{"num_hidden_layers": 16, "hidden_size": 96, "num_attention_heads": 2, "num_key_value_heads": 1, "head_dim": 32, "intermediate_size": 384, "vocab_size": 810, "hidden_act": "gelu", "norm": "layernorm", "norm_place": "pre", "norm_eps": 1e-06, "positions": "rope", "rope_theta": 10000.0, "rope_fraction": 1.0, "qk_norm": false, "attn_scale": 0.177, "bias": "none", "tie_word_embeddings": true, "parallel_block": true, "init": "uniform", "init_std_qkv": 0.0605, "init_std_o": 0.0131, "init_std_up": 0.0605, "init_std_down": 0.00535, "optimizer": "soap_variant", "learning_rate": 0.0124, "lr_mult_qkv": 0.5, "beta1": 0.95, "beta2": 0.95, "lr_head": 0.0149, "max_grad_norm": 1.0, "warmup_steps": 200, "schedule": "wsd", "decay_fraction": 0.528, "decay_shape": "linear", "final_lr_fraction": 0.0, "batch_tokens": 65536, "max_seq_len": 256, "doc_mask": true, "z_loss": 1e-05, "train_tokens": 141900000, "max_steps": 2166, "dataset": "wikipedia_en"}
Each number is 500 + 25 x the weight over its row's rms, rounded and kept within 0 to 999. Layers, rows and columns count from 0. Numbers have three digits each. The size before them is the row's rms in percent of the matrix's.

# o: layer 11 attention output (transposed), 64x96, rms 0.379, rows 16-31,48-63, columns 0-95
# v: layer 11 attention value, 32x96, rms 0.184, rows 17-31, columns 0-95
# up: layer 11 MLP up, 384x96, rms 0.338, rows 0-8, columns 0-95
# down: layer 11 MLP down (transposed), 384x96, rms 0.353, rows 0-7, columns 0-95
o16 099:514495522490461506506481503517518498467500502474514458525489527486462494522464470522491478507480527499525495486459571487528462488522469475481484499527498491490510529482472455511534507539506443434491497525508465480501496526541528492506555511510478476516516478472533514526507512457474487507
o48 101:510508528563536532521515513497519490528497486490518502541536513507507528457512513481484510491523495530488487530502472491492517512473554488492519488497475502506504508513505492456487488511537534520511469468531551490499554449498488453482512463558505520467544507523492522489486554483487517469
v17 104:465535500493480509510500509507477521500467486515559473536458518546488462504506520512470534499522523468511467489488494485537461530477469450547491523520481511494476481500508486495509523499465493490472525488501468487475510513524514440479526485443513488427503507522495513505490516515515505545
o17 106:517491490527538467472470477518466509481511510545500495475506528483499483517554477549493499467529511493492520461508522473551505531492523498474517488531521491532533501501509535492467461491472525497497508497490498515548498447529534521524542511492487485463482523475547504518510503477497438532
o49 099:505561551506448486471447509497521496450508512513524494524521516503542496490522494527516476476519469460483525525542504507449469529504498449512488475498481491497527478492457456466525527512505503511506495457503487471548510537485508498461505528504535511500504540486479495511515521524513517499
v18 099:450509516531512490490465537517491524523523494484523465456502502508506488513534522500566478511489499488536489525511473461468545441482466504507489499488526537463492510493524489507459471492483509488492520507497474553510500500509505514527534447525474470478462442490479487514512522482484534489
o18 096:475483485509482478467530487520519514503505469494448475505498500515485522471499442562501529529461498534531502502542550528541495508503523518528501491497497543541499476484475477496455536525479507544502523487532516524487497508439496491509475513522470544480511461478469503522518481501507507493
o50 101:491511533506526501493489493465522499463443487500477497496458529533488495492453521523494480464510468509503500533508496486476433500518504484526543472530462454489476494497472514545521495533474481516514493473518482520449504500530492530497513480501554452561495519529505469487508502501519500522
v19 099:522477499522527509480474503455516511513492529491497519490478517488437501513495544530488455474492486482463526501510500486474499477571459513500517592488494525541476495476494508522520493475517526553465482515511510510468518507545526500477502491491478519520513512489506485459507482496523487466
o19 104:496480524535516507506509571481515468513456491480491484521531496538550467511521487467529508470464534505465468507473513509513486516506495483470524494552510510509511512490488469499501485535552479529506488483525505464470541473486476510519462498526520545464519489550498524516512499517451494497
o51 091:510501530518446504480530485494513502473466533509476443489499488465492521509482497502485465500483530520525563498464549531523528515495511484490489501467511487499484548457503518509478490477501522464523508560522509502512472527508499506520517504504566491497509499475471514443495557481509502526
v20 099:487530495518493472475498518485471533512540490461479498457491529507517531459507477457530534467497493454496490461485521483550534530516506482475511485480498519489475519482534498527529470529473467558503420460524485505485474487518526480501486472507497495500492474527518516524493527527493508505
o20 096:478507499513493474534470484492521539501483460511484510532452499496497481519552467528525472497515521512517532513497533510464498501485456521498458550514470493504493506520481511513458462484521477489470471473532450525556500541479546516502548496544462483512495505520528502478513487516488509475
o52 104:549553492485518492486530502538509476483447496532504491506492494507466507493486512497494502484455518484554518476523487533523489506507506483482501499468507457521510532504466541502531499470551550586527518523493509518495495521504495457504476474477478530472498500538491501504524523516520528526
v21 100:486527535503532556533547446493531474524500488562471509437511478521488492467502498501518487506512485504498507484509533505474484489496481491463470506507497501493502488510475467469516500486482480480536509492515454496486456516492557488504492533455526474480503527496522495462508508542464467540
o21 099:485494492493508521520500510523524520513470491512481516521495510465522528486452500491501434512555472489478495489483531504510513513517490488524544490517542449503455509512532440473478511478505515468486539464492493500493489515489529487510459540488537487537466535537518505455504473554483498501
o53 095:472498514475489477495525508424447519503544529491532487476501510512542446478537489488447500537518496480541510525507523538491503512519484459456481472495450504475495450458495534548477495489487511484514489533477486483513518496519503534488517498523511531512514524478478503504502500500506515474
v22 101:482474551490510499477509471514456480513463535501496464492542487523486518502505526473507492482528537514479486468508527507498483476518487456541490532544540565475525546556502486490464519520485509517503504465507525498520510509456498520514486522503503481529498445523476481471496483515477460509
o22 102:523521477491492519494522484458506494553458514481464540518543524500515495555493470543536511493558519490496527479516481523541524499505522517509534539533473528471467555518502540532493500494491537477523482512494499543473466507515521519506509524495499482485481490483498478500502539480540520501
o54 092:459486487542462495485469512525503457526465485496524491441493473454500436526485535464477495522517480531472500478520537481504515497495502513512501454475485514490492498528494521502479463446485488515486475481539493462469464510504448521537504515480525483478516521550495516486481515485496505490
v23 101:455465504512504504545538472496486506490510495540524489493534490504476483478496459511540452486523498492504532456484494474531498471484494467516473495521510528523503495468452491535465501472427567538469496543511521484474511506500467482495538493484526503515515493488484529512489496494484460511
o23 088:512451501490470522492489495472508512488463499441465515502460530514494497526476475457502499488517524459498526478515533508534490504477516497470498464509553508545504490481542506532515503506519489526541528510469565478478518481454487475553475476514505502475503517510494525488504451477490501463
o55 112:476491492474458442478456498516494463488477511518530502510479454510497541520504510518526484528557485503509495453488503527483480459552487495509440504509456516517507507522513501499491499494481518461536457473480511538533460506531506508472517553491464511497495495515520513485477523519494490540
v24 100:505533508542528529529499501462528502509530544515486500505521524502503488496475509500459500500500476463483466521451502519520481504437470507468464477483541486518483476483474489471522499494498502517524534471482504508513479522487470528467537467490499440533483506522531474494481457480514568505
o24 097:467496508534549481473511527518479521485507509493507535473476455460497551511492512518491532506509476488508505500472496545530519532494510503522494492498516497530560502484468476482473530527523477509478515523462503501523490505499490510462495491515548509529450547478491459555475536506452530509
o56 100:480470518464512504458507492487522485515509506509517518450515545521530546479504504466508500488530500527502454527493496503561453525493513512473514519520517466515474474515503492489484508493535530525505547486519449529541472515497466477514466499481508536516479521546492489461516462475500480454
v25 087:515502462492512541495517512439501518505497449507448501537549456512483494458515510490512538507495482486503521480510494485503476512551456493485479500518549495488492497533519474441509512511469512492480470500497489542513487479514491530512515476495457488570520475483497488499507488511514547461
o25 094:503490531485530477528506543485480466492485501523523517493515518493490512469490517517514509558524521512466518510501579483499529486526524436508498473494517451565499505511503512479518518482506487532482498518473453519520496527506485510452530494500522533484482479498514521509472458512491454460
o57 094:479415510520553522492479488533512513525491496532471529456475492503518497518505497508491489470473510519516509482496483510542490502489517513462470465485485499518468567513537511505499519494487477521486518485527487497494456502476472458497513494538501470559538487502479493502529530457499540528
v26 104:482506475492490494519514527479470527508502496483514460463480486450529485494504501555487499461485528503481490478539499508486439485511488490496465527514443486526508471543493509483471512494526440513507545507472507541505519532474510493537512486470501521542510485501527489535474533491464522547
o26 107:439470491512482508507517482499495464508498507537517447489547512519487477510499523505467536482537524508501467536495488466515499513466486496504475485514468541492450501518515432461490468498502462464530481480522476505495484496497542530502504497495524534525475485516513484530491431483475516488
o58 114:487511522496511502500458476516510515498493505446503504486478491465499524516530486501495481502500471471521496477510519498493499472517526515518546524521519440497536447516517507479506504572493517547519508498447536477499495518519451487483479489507451512492479510474437518492467553521539510494
v27 095:527484508493493458564537504522529528459453486496510493507483467498498498442514514485529528523479490541485502476501488491547495503533456512520488504561494499450498461492487493490488521503480530500498480497465493478518492553497557506491475523575480510498483495499512486524517503483509484521
o27 110:558444494457464494462534495480492504505477525496506467486478538503509512473498513503510467515498508466514476484529507504480464498516486514505531489440517529494497532524480540540490497501528517524541480473515517508529483534499516464538538503516512471448501481527534488543478511545503524520
o59 099:482541494482504524560489512504469515523526492490488579535492502462513511514502442510538513499518497494486559491496490472512483488467540456505459473540470482538492496517559487505539494504518505494485534490484515505498503492490500526543487518522488509520475537476463505476489511497497508458
v28 104:505520548526503485474478490489538518471513505479493489518476513550517462477497482516504457463499487475503513498499555457533533493470491460513536485496476535506516495509481512505539499458483505489475564498475479554474495480513457522496528515518496514531456481503513545506523505525459470505
o28 099:470467519476535524541476472490523572471503478500500464484493504466521516552491469494515505530536518504479486463535499502452476507516482514496504527499465507557516504521523511500510498538438544513481511452504482502503474507539502533497498472529503516491510479508476526509500541478504497464
o60 097:486482514491483437459531478519521473460480536479507448503489484492486500506519500508475504520487500478517503527527535501485515514522471532496533482508499496541547504488519518533548536488514468472510490501557480503554526519489504507516426524514515545479496488495520549502515487471482512482
v29 099:556535540475518475494476495495504464493508504485480491506527487492494531494480500510515465521490484496502476454534470547494501491478471519475530499445486466531441527504489572492482521543540520488513500520489517473490463502492487505459516533521506501530508491551494528467512518539501513517
o29 099:480514468483523509519459481495503452509515481490495551453499530500499549516511519488464482465439538540496487513495500489488483498498492543430485484437518464467484496510566492524508497503517523534513490497498467506487493535508504511496519505529489526529473504498505485535489521464508503471
o61 088:491564521494476518488518532500460545500479517534499517506494479532478484473542507453503507501509489494517544556481496490512504503497487506507501506533473515490522485526522514531473463458469471459480513549485529441488498542508464482525506521479551512501482501498534496508521513519524548490
v30 100:557472547538521505494498527476498528524503480480436524478482477510508517470489539470441499493485515458535505467544502468502508542515484512484460508504518494486516497535482479481506511520512517494507476493507517538504515477510509522538492453547521482457523496488484505495537456469500501535
o30 097:483467490474520541511508515487508508497506514573500508530514499495488481557506505515512450527513531494493492529486502492488506512488480494513454463503548512536490514492540523521503505447473551481509490503515498488507449497460465459509436482499506497471498485453527506476518539485475497535
o62 107:534488514466532472507500557477512499493448492460451491488496514492521488484513497459485526540489484494481508487487488471511412537482490487509504488487513486463471518513494459502494524515528482546482487515495479533480554521520475465507548507518512504488495458516502534470485519527481499468
v31 104:535494468476490477463523536492475487532521539521493485508511508551496519473494519490507481504501511564496486511491496468444510481458495497509513510457496494475505496489497518524498478469560511487522508518490521476569472473482459531459513490528528460450523500531514507525484500519529522520
o31 102:507520524546541511523548456502476536569503479535430516514530493477468509494505488479472487511483514466505504510494512491500463492458493493505500522510489507466450523525515534506491519528503522466479494484495530464471496495497488493512527456491478498488522533491504512500511523480550448460
o63 109:464506490465487520465503517513469481497480520467549542491531495498526515480497510501510545464458496528478479538517471495492511465515523510512470476527532493450498498478497468481515522493536479496519515537516469546477499478497461491487482528491520512485489498476549424530497470479498520540
up0 096:504476498478503512491487452518508534485535511525496488546531513514528517497492504538460500467495521479492505511486476534486476500480494552497491501460498467517533473477459495455551499534561515551541536482497490511520509497476487513456495481475500505496490515518503506555526441485469499485
down0 090:513534491517512499491497479496463466535493529461496481498487483506503482515514514488515563502558491510532503533504547476485475503480533538480536516487489532510499464500498524530482523495480524527522473518493498542512443554467546555482482564512526486501515510481514521512501518507484507527
up1 092:511454510500512468516503514498572524525508544519462452492518485499525508448454474459508546511488486482468471507442479512558489484498521457479477518540537496471500517536483483503491533494503491524478481539505506506482487476485499492490477472507487490493528511557500504527502491490486502496
down1 102:492476517520496474501468443538470493489550507510505529527489499475526517519470509525469529546523491489548467501458530491547531490477495537516531491506516537503485499471522480504483539485479510542494516524472516500513494497499488502504487521510486480493509449526546520450505521502472522434
up2 090:487491507457467484544494469526475507467502509530501467526436488494498511512484457490501523520489523520455554511479500479514524491502480535450505502543518509501519479497482473508503490467508522522491486491463566530502534522506525498490570477473515485532499488517461477521530472500478507490
down2 090:491511501484508509527439526521519480508512477502494500484523501462474507486522529500495473516456533485497540487480515501483527501450481511528524495511535459538499472536494517505519491503461422462505480493514479524470503508511575487549507561495519493510523489487487495494530514496534527510
up3 106:509508504481473513475526521505509515543506536471511489496482462548511447548545480492524459496473521498548508508493503464561491483491503466484483487507511455478487460518530505518477467507527435503486511496480520489508473461527509524486467485543485524481524481514503505551521515478519494501
down3 106:484523513523483478503489481513493506464505496490468514521520487470492529452453534491502548507472522502497513488545469559451536518504493491541494505476514523460497507455488485470502495488438457501509482510503498519523501512491485486535509484475534498571481498485498517462445524511470492491
up4 104:511515544469485485476478477559499503492494505525496474472499470471523526479511446521495484501489533471493505496521503527513507461493538519559496483544526494480518522528513463491510467543493465497478524528494525500528506532475488476524520461484475520507436476540469514510513522534527494473
down4 108:531483480535482488494526494475485509519508505501528453504496486535536534480492547502483499504480475537497481516498451480514489485548476515469459512500450484498479552516507489511499520468504514488506495474498520491491508472489503482472474490495501495545565536523518544551465535441516529509
up5 093:494501483550530513541508535530496546507532480521480506485535506534524519500523534463519493495476514522504520464486561470518495488492500466541484431455489474545488523468521470498538527519491533522495480486472513491476493523459467509470495503523522494468504518477466489484481497498469506506
down5 102:532539488492479501489517468491504490468519534522468515546529517459463495494499487505486480516465503524548508514518500519473494504486485513531496536518507485525565496481489472495463474509518475496484509459460471514516441500461489489508546430511512492486469452530482536486514489522492502478
up6 091:533470489492484473506505462509491540511522516487540481521524449543546512504510494477485509555534503551473458516459486503498562463486498480466516515480490529494510490522486533515475462521498489484507506515498489490530521494471452497474480501490459527522504464498490495530464506502460541478
down6 103:475481512440509547507439505501513546529484519476536536500474520516537487523462497510529464513483518537546481458537476479488497462539498473475514491482448485500503521492510475523539530495467539485505523496528477490498494487483478494493481484496506508472494509534487508497537499441481492505
up7 091:536542471501461467499515476462520548500483496525530522536526509492485455490515542524497473482530462474483539491511501503471518507542472523480517488498486480459471485511507494527493504523481491486486518450494476501471543492528484537522501496505497524502429513496466470513514488542518482547
down7 098:489502508482506506537491460509520506482485516474496521474503462564499498486474484454486422506545481526487490485499491500531464498505468518494509507544488489507500510536488572501538488493522509471493473471516494505566493454524480460488480493510526492471531514483496489519528526499499467525
up8 111:529495483490492510463465462440510517519517503491468516471519516458515532493502515484521517494495515474487488462498516506513482498500536516460527476515438448504506555526499442498501504513531486475522485523563510465506518509452494513505531506507521555518488522501489513494511491451532492489